Part of a small language model's weights.
Size: MLP 768 tanh GELU, vocabulary 2048.
Architecture: learned positions, biases, tied embeddings.
Training: 156M tokens, 4761 steps.
Each number is 128 + 24 x the weight over its row's rms, rounded and kept within 0 to 255. Layers, rows and columns count from 0. Numbers have three digits each. The size before them is the row's rms in percent of the matrix's.

# layer 6 attention query, 192x192, rms 0.13, rows 167-181, columns 0-191
078:117129186192118098106098159121083146130103144178159123113160092154153088114090106098110117150108091183124161115130123148109095119125124129139095149139154145152145139159142145113156093114133088160136104153170125142115165133142102187133148107124140155114113130100112124107156127168119116147117114131115123143177158100157138155108120115141089125073178124120131115099149102116091135117109128148108122106114143117164100107133119126104120135123152103110129101141129153126105123134154141104141171132094156126085116147092144120091112092127124102099177119100153097104111137152164111129
085:162134137159125116159151213125120120139111110137108105112149160144102116110165151140124137065157138139129132119097098156195092102147061114168144112144146154100107155137141118115145143115151133102121150118132135124088198147113132148153138153132101098142125113118148184146130130130112155084101093138124128097132128144137120128081130121129100143155131135120134105093139115060157120146125081153110153146106130149127133130130146137124141146130105118115136125122117141085160100168134095127104132076171104138126129112128122124137143150151081142125115135093190128126158100109115147127
077:076116099077134107168125093117150135131105156148132156117088133127116147152127135118152137160121173128136123142135103130149097147125138148108114138146114133102140120091121115089127130107132114140102126117144167152125098119138129175118099110132075108155157143188135153110104154107128177130140133133153095119153124165075115128100092093145130106134160122180124107109151113133079155135149155107148114125092082130113104116149196125126155098123112114138111125156121126112132160125178140100127108106081116103174142116145170110172130118177143136118112141137098106096108134167169157123
087:134121134081110175159133160147148046133132140116128142109085145102141103143139143157160088098106080135115103158125092131146163135144121126135165118086117135117137099156126118097119164198159140102104142116158143117138115137162106157152140138128123145136123120139156114158137106146156132144140085061067150128137127131104129145123111142118124143134107136117128097110119129136143124096151137153134147119151111103125165111119093068192123106096104103135163123088115101084136114122146115120139124132134109084165098105103139159127127173142140173137153130129098167132115159129129136122
084:154119166150142132139119120117123136173104120134142130141127148100127161158080178136133146140112095125133124138144151114112109122121159111127106145133160151096134082172096157120114157125108131144111109131107118107176117129155074143125159135132107100145099144089167129116141109098144124120170107126127125146118090163115144152116133112113111145159125181135145106114142154162139169158123097117119130155120088139160103102092138123155132159170148079159147144105147149146147075101079068156171134131148168139141100109096098112092113114091162140110152109119114160136112168131162104096
079:146169125126112107113108102139159152108117142184127104144136127132148074115141100156119092142134089142110180133092149140132125130155114105157148146129157130087149103116100153104126140135121170109141128155133132133109154132142139125125086144128123135122098106153130106160134154107112144155112105152131111080083097076133100125154117143126117056133145140112133075108163101163099087133093130166111145130135137114152131104098121114152133140149122125121145136115134153143113122163180174143114151119074145118085112111128165123088163154151126080078164107142150083130142167151144125138
080:125100113109103102164112111163115114184157097144144198149122110108126156135115165112141133094110151132097123185111117094138118116123143094130147113157061096105120107149148147145112108125118140091135185099132103112122129147103124109160129125126112089132173129153138115097156104103130160151153110142145145120070151161153115106109143120166124131145174136150106106106154123127132073135111128140153145137121090084116104165102127110125129158174101122150121110156167118130107144143106119127118160113112131145125162081153118136180126139182108136146150101128135143106114104102149121152
082:119123123092188141090136120099161130157125137092106146190118070126187153091151127112175154097111113145113129104109112097110154158166109106144094105133135125167112158137144099148122139092155111097072175122072100102165117105119102100155124125126130142100114098129102099122078133138129126146158113135144120065116136079134148141118119115100148125127123146184107108140142131118125119162133119125149090125098142094123104149093125131107156143126128129126122131158136141121143174106121137140121140126137122144168159111097096170135118142121135152096142135116121167140116107159133117173
090:071111141105127144155165160111123118163105192175118152135145093116118113134154125149126157159087119144125118159134154105133121133101160121117094101105105095157160146124132139140122139163131143123114112110099118104173112098109111081156138135160115120136150148168135092171137125106171121198139168134130134118131128123099154149104134109119065138175086125150141137121114128126120123089143133150121110138135112122127155144139082114133147199144103142146117167134099112114112115101100181137146136138136092127134100132130113111160129108147175121110120116100095120113133079097150091112
081:110131127138072112135154142109072089122101151175098130138167126139128129138146135092139114162157174134139118110178137155126173130125121099133136131112128122133149115165153141125091165123092147155120111170124142137137162104111186156072125088157145116139123094091069135112082140104132121119153074103158132117135114103097161094128112090163127145102120107140128116111090125136105123103090158123135129138091159069128139107132111123130168110106084133095139120128114127150102145149118127110128098171116118110089146133128156101118101145178135140151133140157141137126133115116111089108
091:125128101120166144149142138117147104153134129129142092198096170125141111138102155143125107139137114166148101160143112131126125121153146154114139103200106117110123104135136100105095148159139143092125122127122131110142112130160151108203099112114122119188145126127123135115118124153155093126071141096086134126123134172123175089121079112136115120158109098109153104125087083138115142144130117134155140128145107155076147127087132124110160140122102112099095153149124119101101141141124133114121176131140131103171168106163121149094152126120087097127194127131136149155122136152126109126
080:169150078115136130103078130127094105112093145116172114156112107111123156139137168144143121148141141127152109171130127174088083137125145094155146141120147145122157093145121114150121173123096106166147130101061128117136124151136109122126135064123115121130117192133163134138169116107121146134106152139137153125114137106165146083092167180126123143121085111123171145128125116157127162145108140106129108092142119121100168125107102121102094145110168119126148147132154130081104124128112127107146126131103137149122114142132090136134085110103147147140155146113164077108127068124125114136
085:111140126150107100139125142126147157145106158121150160135144153098112104145092112092110132147150098127158171110111140122140171151123157143139142133144133115134135123117146138090137126143089084184165129171133109143139162140182096141095135135129173137075130101109104140174125143151103144109110115121105105138145151143154127133098150120098096103115152050111113089156141128111101138144130129129163094112129136136110091142130118108114090141112107157112137129160119142155144133147151087147147097127104131135059131108124136118116156090174167148162113126132084083096102138088136173119
078:112106120130189141123135122158105114095187129179124123121146121150131169136066099123097147104107144124121146077130093129153149136119102151168160131122138090150132129134117129114148110125122104136142133131126063068107197092116134156129141145143129119147121111111087093145174110110096152112119126107117130111108136152103118131154162112190156127141101138101143108176140123130120162157154101147106155142121110147112126144174127116080114116127142156176149128098154157158147116132134089119129174139152160145134106121110116136122155119125110113138141095100122126101146184151144123145
081:135163127119113136118151123140091180072103151130125136084184119118142164128100124132121125117123089146137143101128153123128084125121134128106127166103170092070131141134110125155116149134143093100134163143144146170136161091135146124082116135134153155132157159151154130107137190133076102126114114054166133065138110109149119157201140140133112114124118191148132115093120157106109125126130134109134115112123177126133111142138117135106145133098126119094151140148124109143119107126147119114128126139127158100095125155159145074108098133087105119123121099114132129144113130169122123143